Weights of a small GPT-style language model, trained from scratch on English Wikipedia.
Size: 11 layers, width 192, MLP 1536 GELU.
Training: a variant of Adam for these matrices, 16737 steps.
Each number is 128 + 24 x the weight over its row's rms, rounded and kept within 0 to 255. Layers, rows and columns count from 0. Numbers have three digits each. The size before them is the row's rms in percent of the matrix's.

# down: layer 4 MLP down (transposed), 1536x192, rms 0.123, rows 1420-1436, columns 0-191
# up: layer 4 MLP up, 1536x192, rms 0.138, rows 1421-1436, columns 0-191
down1420 095:109147136215105150159150157115119096091091123137122096158101084155140122139169136127104075126119143123133137130115116116161131166105116126124158151122138162154114118100150123104128122128146164137125119114131159113104125134139089143110125105161137124133111109155124159091153143128077125099157126118135151088129129127166138128104133122101167139125122132094119113086131162150110114128124183107135148160120126120132120167077130116062109160134058148135112088113092119124091129136147131111127149126079096142161164133144181130129148125088137149142170130095131102150111105167121153136
up1421 108:140110146142119132108109145150125128127083060097142107124129145096108167158132110166159097125138106117129075155154105127106144152134125121141165149126151176102112181130137126109095097124116134158114112166108124121115136102168151128151141183095141091140132106145134091142092102145142138103166117156161133137068104128115126103126124113128107120132156113161109135134109090149155173102142120133106085171138169129107124111094117110153152172094154125148134141162151154092109150135089141168105113144143119141114133132156133139123184169130137126156128138103142116111170137136095177153
down1421 107:105132118094143174111111134159136116119087125126121078113124181135122129136146165145097140143089113114114138132118114091171138105104121128152098123119111087151154103119127109118111093098135141136117151130116127157100170073127118151182156115152066144092141118131136132151137112155132106111122134147159172100151098162132121160106104173091111114201157135163103133144085134115132149123145172132110123116134112106117126151154157137137107130107131144135136143138145115124080132128125131086098113121135148134097120135095129179150141127131191186148106114109105079137106097162147117132
up1422 097:108134122131149164138107098153150125136117142162112091123125095122152146109126138119119128155168126114121092145150136112089112116127106135118106090146075152117123152137137102153114109099078135171161125073137160108083122123110150148135119172132108132136119134112114153112138129111096112157159116123136073160164118152119123147100129106135159137123188162149116136145124102165078123115084151100151105095145124185095192090098128127097120125142202127139180144149116123132134130147137146098147107112127120162127133161094123128145118134151135091164129167090157113136155123111118129156
down1422 094:090139103140177111144171094157125204115122168131086129107125106148151141120143138121130125125122126123090128098151067107108114144102110127114132117120135152105143083148157116126131142119121152105175182118124121107112101113124132159111120102122120110129156113117141117159118157127181114118150150118122098165066081140137112157120169170123142139198128155175112126121114106135112124132121137141124132081133105141132104058174090141109130112136149117116136124190120128097113121147100124122147119108113136184114124152107165123149134133119133154109109174100152149134126123108134131149
up1423 098:114125115144144137118085118132162093126114093121144108160131142123123156121155062147138139132135144133154096142146150134153157139135112128131123139163098118149127140105128140099139099106152178134153109093111092117162107122160126081137144113122162096087126103192158125127118112164106093136117098139114126133096141150168170120103127109114126170136155121109130109173126148128134132128109091137158098154119163157163145143074126106113092192087107147124109149127061184149137123128155102133122133144113177153129124131110112115118122106120096112100093111127116117138132175152069142113
down1423 093:099091100077145111134131068174126116094113154132100173151147127139138117129146150164097144130134138163138127077132112105116123140130114131099105105124140131093147115112104141192138147084139142150137131119120107130114103136119179186135109113130156120120123113141068157112117133114171146126102095121099107126122123119127116113136146130135107127162134124119130128130106155166121107187118137129078133074109122119128146132130158136146143115125175122103108108159142123129115125144152115131144143118127183167123132144129185106112100143097133153126145114093241141142109129131148132151
up1424 106:099108145118139115197119100150134087135109094113108123151126129075140124124123070115128164148124172135138108114109153101137118124125134131143112132133114110130127140151186110161163152076160122155156128164144110140157142165114145123120127109095116109108145177121129148145100119108151132123130160114133133127145163139162132129127123101124128154127223142128119154169100121119065115156151143133200122119129120125178109150116167120091054139149141158111152159123125128094139125137120130113131127125131143156140118156102089095103117145099124109094137136102117120139143160132119089141
down1424 106:137146144163107115107156113145152192140083133134090104155130159114118144148103127114134089105142105120112111144148148129133124110141105130149147145099064141135153152123146143093143117071122098149202142084141124157106101132101114157106157102103129116149137080143115125116164159131160092163139164180144124129095158162116134142120137184150143131088129105146137136094090116133158101131101161152107123090127111116131082077103119119135132115106123138169163139143113115106096133161136128101109146143112134117144146133114142151157140108103110094130118158133126148123102129070166115107
up1425 097:126111124119148093137118151111130149123132143143143129154120090103139119133141105142152172167199110108161146095114164119130116107093110144123106125124112133105116140152178100126119141141064162124178108123137157125129105148111144115115079144160111135070160110099106157106103156154162125119129149107147101131144128156153121160134136101107141112077170141135115132141114146126102085125143137174144119167100104148132135178130108167138079108112112127111110121154121128130118148161189113110124123155151171129161126121114096112154122100152148104123087136085160150136116145134104117065
down1425 091:125155147144135125115143114120147123161109132140122138159104177094153090129111140050174126117145124142119142121109148156154150121159107124111136140097113139171089118114119114147101142142136150095081125140117142079151113135136127132106107138113151137114108130174179128079170151097095137141107111170121152162129143056102115157119148125136106092109155094148126116104149125119093131132126096107093137122135126119101108130172107116087163145152112117135131071135124118142128117117134148084106134118090120137112130137118173183128156147141120164168176134150120084184141137113137150133
up1426 097:122128131092134152143162140122145142106124125164141133169100087135106150114125123132142141080108171109146111170130123108126142123157132146135124120131103137157140169155147129149127117154127132103122153144076159116138135106099120134124124143148130140079130127105107138101129068108129062120105090086119128136164160129111137124182177146129159099123153141132129130123092120087158100107097080111135101089107110138086107090104123097157151133124121139121106126115148109123181140143144124094134173148134097192133154170110116150143180123135103119125129150164128080148093132090125166104
down1426 095:107154054136115129110096110154122108164118145096126092108165104122145161124114150123091159112090108150138113167148145127128122122140120107111119145094144132105113121119163137110093150125111187113199131153127122132185101155147103099139142144121140103103122159135120102146110140129121136091134108154121110134107084130121132135102118139142103152140095183137119094124107147132131105171141139132136086150140152132115141169114107144124145118098112153130134143149068170154141163148100114121125146133104128063117148140077112162105085144142128132106137099115173185161158137142149112114
up1427 088:159125164101101100125128149139108164114141139122155126130147117113135100133118059166145128124163158147106096106128156124168186110122100139148152093136099145103164112130147129135131112131142124131143161091113141192149092136130161145105121114168105136134105101119101142164110111134138123147115089143147103076138173127148161131120166108100127138125099113161093155132134089134144161166129074133126104115099150160148113137110125104154105124120107120124115145132094120129134159123117094173155116130155123121121143132112145097155156112114116049147150103160126100106106178122138189127
down1427 095:091107154066103153118148130130103156125112137125102165141133127122125149117152141086144151148120121125090139089116122156115129106089126141107120162127121131111116128150166127097136119121154137148115138087161069120155121095158107149157151126120140123131152113152114122137112131129137110102096181133155113132160141116167113165131146129148124132144163165141109106126243142115140097121184122153143097108158150128132140134118112132132159133124126075140094092110144148137115151136102084106072073132113143106104137146084134155118071142123125144096088121150118124122127139117139098115
up1428 092:121127154153126108135130111138147126121125089107158125143161115100113160091123080156155165120115156171084115125106140105134138161161119129151142088082131165135135131103156145149129139122122123150124112149119129128080157134098222148078097161147130134105117149180152126152140133147115160165159116097124175127104184172112143106107128071086127122098147141111096164158122153167124138135148080114163110149093137114113128141126153142132093164107151132137129132108107145095150147105154123151163113138132123148119157173117117120158149128122134128094107116116139115089116135117130110119
down1428 102:170172155112141131133153094146127147107125142100118122111144142139105102144128130162118133098110125085129101139155114058132117127127076138107138101113129127120129113088163126130122165177106133165123125158085116136082159152121143170116130177121115127141169135126185126128130106122153112184121127143108115101115150186105138124133117088129131153122135131115047135106119105150115136170117133154124131124128115102080148143147138104164134172095124148074105140140161137076104106136144108098158121105152123179141146136145137131119162092138145090121116145117150128125113125080138153129
up1429 102:108114113135147153109071096108169153113120138084152177172140130142125193176124126143083151144132118110107096149143112121119146131095130145108110136162115144152127141090144120106101106171119153132134089123111129113114165132117092160137140178128115131096130113144165181111102130148104100104128157098147127138147131170118133128110150096119133108105145163150115132120099151204146094081126111130151123116151148154109170111097144111153111125098137158134129153124105127129130142114146113169147127119143146122111146172098118151091121144082136087169131128115153114126122094171081121142
down1429 100:081126123155161137109100107146147173139113174122143135148117103137178131150101141113106196114150132145198153163090148080134147154130144133122119111120078108133151153137085120138135129142111101137115138093106161112145172125141115121118112156124147082103161136138130118127126100144102119160136136074115170147154109138096110151101105123116103111084142110126127141124126088150119128134115100162128133120105125107163169130100146122119146138115130139133090141102166110118112115123083156142136108128111154162093107077086176120127120134113133100128155105178175091139132117140129137170
up1430 092:136118126140108130094111093135151106135117148141176108169136121115151163110139153113133175153144167069097136083143171109097165138172119143109107136135086162111128115133119114109100143168106151162146133088123182131156139147147095133123118157150092128124132098141121170105154104101112115128149118087136132130134141156097138156124146076116137118098128140121112125134131138158076156159109118084140118081158149160103154150123170156107096095124139115168152195101139138121105164113134134129170117112150107115132153169116112151112105127119148132153137147120105122114099096143086104144
down1430 084:142135144120138117114157147122100150150085148119118139147119094136135109123132147097129143110112106133109142104127126094151102159134139133113131083100129116167146133174101133139130165168133120161112129133161133117144144121136147164130113135156156131117092179089130114159118114089125135106145161114073168132134134111172106132170143127147109133133123063116127122123171095143101133145094093106104185107133089090135153163171149124164121123114163099117070102095120142143163077158135139078117098113129153113090086142142135069134129157160126154121138144116163107131142132151145158137
up1431 103:128117123128134131105105119132146112125119109118137155165117111147137188116115073152121141152131123112135124086127110129175129128158126137134092136167122110125133142150128140098126124110156160118164132130121106137159130131143166094135125119141173099078085126175124128149107116139126096118146095115074122131070140150189176147114143111162102177122184146129125104161097157133120138106151113131146116141144141144130153119085097113112103178090081146127092147161093201119148128136151098129148123137139173131096129153121119132121116093120102122098104146124092135150130163119090131097
down1431 091:115120088064135130124106076186142097145129144122166137149154118144136126129132168156115149127148178158123152103127142094122115107139132135090137102098151119100162147107133127175140104119118133126152103122118122144147104127116144189108117118136142108123119097163115163136149150148147107083153132115094145101100119099133134138135146142159095160149110101139128127148094154173079107167119140126078141122127106124123100130112144115137128136137164103102112063141145137137120090149134143087142120130148167124160160122125178081131121137116130164086121111091204116115103148144117128099
up1432 094:094133104158120114142099105119113108108100116128146116162148153135131107095113161124111171097154148157149122134118109112186105105152150139163150139054156137164157096157162161122189159130143115101149131123125115121111061146130128121145095128148174127140144133102121114164140072116184134098105150121094142131153148146139148124110110100107110123116177152140124117156107144121132116166127146155131108154114114122091087158089114181126100148120131133107098104107097170135169103090122147093124166140117174124098137123139133127154148134116107116110105135130159150142143151144121123117
down1432 097:091117108162142165141099182090139130112118151138137154123128148101104132103134149075124148121089115165102100120139157154141165113112097137131123123129066121128115110145108112183118145090141160130097118095134153130169141094153140091133141132137144103111086098106133140124175179127088127098145110118109125129126143147169110134080094122137132169156134107114130117127118080159112147059159127129168151121137125127152141120124114160148112107135145157128123114120093153076156141145152120148160169134121166142127111118065109124141146151137104107086141121136132148148089103125119153156
up1433 101:137132153101117120137132105112121098127128136115118135186123193096125118184119090122114131090131112144168096120115129101125109143168125148152162101114132134126113153138167106128142092140099140090139118159086170140149150101108121136131148149116115143098122108168146132112109131153129095122134100139142161144092136124152122058144103142115155125134125114108116115135099083144149121152179109086123081152121105119162133132131145111122121147189135143121111133120092100146163139105191086186084189140142111158142160133130137095122125111120130132137136090156153151138134135161094140144
down1433 103:146102098111136151136131141107135113105149124115133078120102178113127190144099138143104130096153123142100156098095137113171161108130192116111106115134160154098124143116119191144123118160129151126085098149130113124127184119109139109144162111125104151114083172123179130118152119097093173115129164131112144133147130080118075098149124116129139150125104105098109144130146109118135158156134103149131122105154131140086139133126120112154114097148116141131108078144164109136144162092083137118150113130138135164060124163157097118133165166110144154146129122120136123143120149116119118098
up1434 091:158136116105097132175114115091105121117124149156134075138143134082155140147164155129110129107101155120094107134150179119111163090124109136147128131120093191182128143093146144156136146148079117133112181121123166137105096089125118154124140148108150112142110104137117143104142107174148089144138088103159125132128118127156116099128089135127174142096134104089120148138115130116135154182117108101127134102120121127138174141111172127104148100121111111139145150103142132177128113121151118171126146166132110169152181162139164107114135124188122111167129123105124127121121119125101159120
down1434 086:091127140095069143166120101139126102142099117128130094136142118119161107147114093157129161155133122175103165151140093125103078161137126124129130128108123126101108186118124134090158163148109113135153182163120118179143112166102121096131119078134152106128143135099104140113161110118122169185124082117137101078113140127132184127119127095135081156138120145123136147163099166113112133189159119141106119135132119092166153131138108118110093132155151125125131080110126123108146099151122147146110103107129118095108121122114126124139117127120116154127162132166159139162150158091148137132
up1435 096:141142155136146076133127082112151113117111112119157139134133161128135144102124123136132119110151143151113093129130131109159136147163105129154133102097149176119122140109106140105138154145091064177105071144086166171133141151125166101115120168161130148141123150161139147136124139169105133170109162097125148111117149177150119081136135124186145117123172148126084159120122132145126138141103121129114124133087145130091122131110136173142088181096132104121096127168131133107119141130130128164135096141130157138147159098161111145179149108139110141150118145084155137121156140087117173145
down1435 101:116111143094149116123136113129125157079120102110110136115133125095169114129140120106126132135143176150114154127102087115126168154118110114116124123094160128151114119133143126123125146103131102119132122173104153148104131160118185116114131141177153133129114121134158136143134165135112146136142150140117155077149149112151139152078124162151151118153139144159109121174117138103145092144126152133134128134126091070132112108130082113118085170085163116101091109114136105085163138143087117152135146182116141077145097156124139177160128098160119139107084117152160144136112098074187140125
up1436 107:130134133161162111180093104145139097123107097099133154109134155073121128108117082108098141135122126138126131164125120113172117127115133128131104128126145152166128156135128127136156129065176100194122155170139116168137135148148111131154106114107187100133123159099138122116149119109145135100167159086156130118162164123127129101122143090136140111099176154156112145136112095119127090112148143134170139121126117128114119089109091160119110160065103170123121110151120192122140108145100156110129147133128131129104125144112120129104114138108127126130134166069111138181160132111128102135
down1436 111:093135164102086138209114124178133096073128144159144156145122140120107123121121098140175118095174098136116143113111143137159092168087142127164120110141116125104138142110095094101151133129126124129146131134116117089137095108127131131119181082150156144106129130119127164139128098129132084144103098131090131182090097142141133156147129115089119144107132122140146147102133110094145124110150139135142154173132119092115118113140097079096134164155118101142138126114128168131144118098180097142140150073139118114124140107144166132118125132153118123123155136135139145162115180126161112082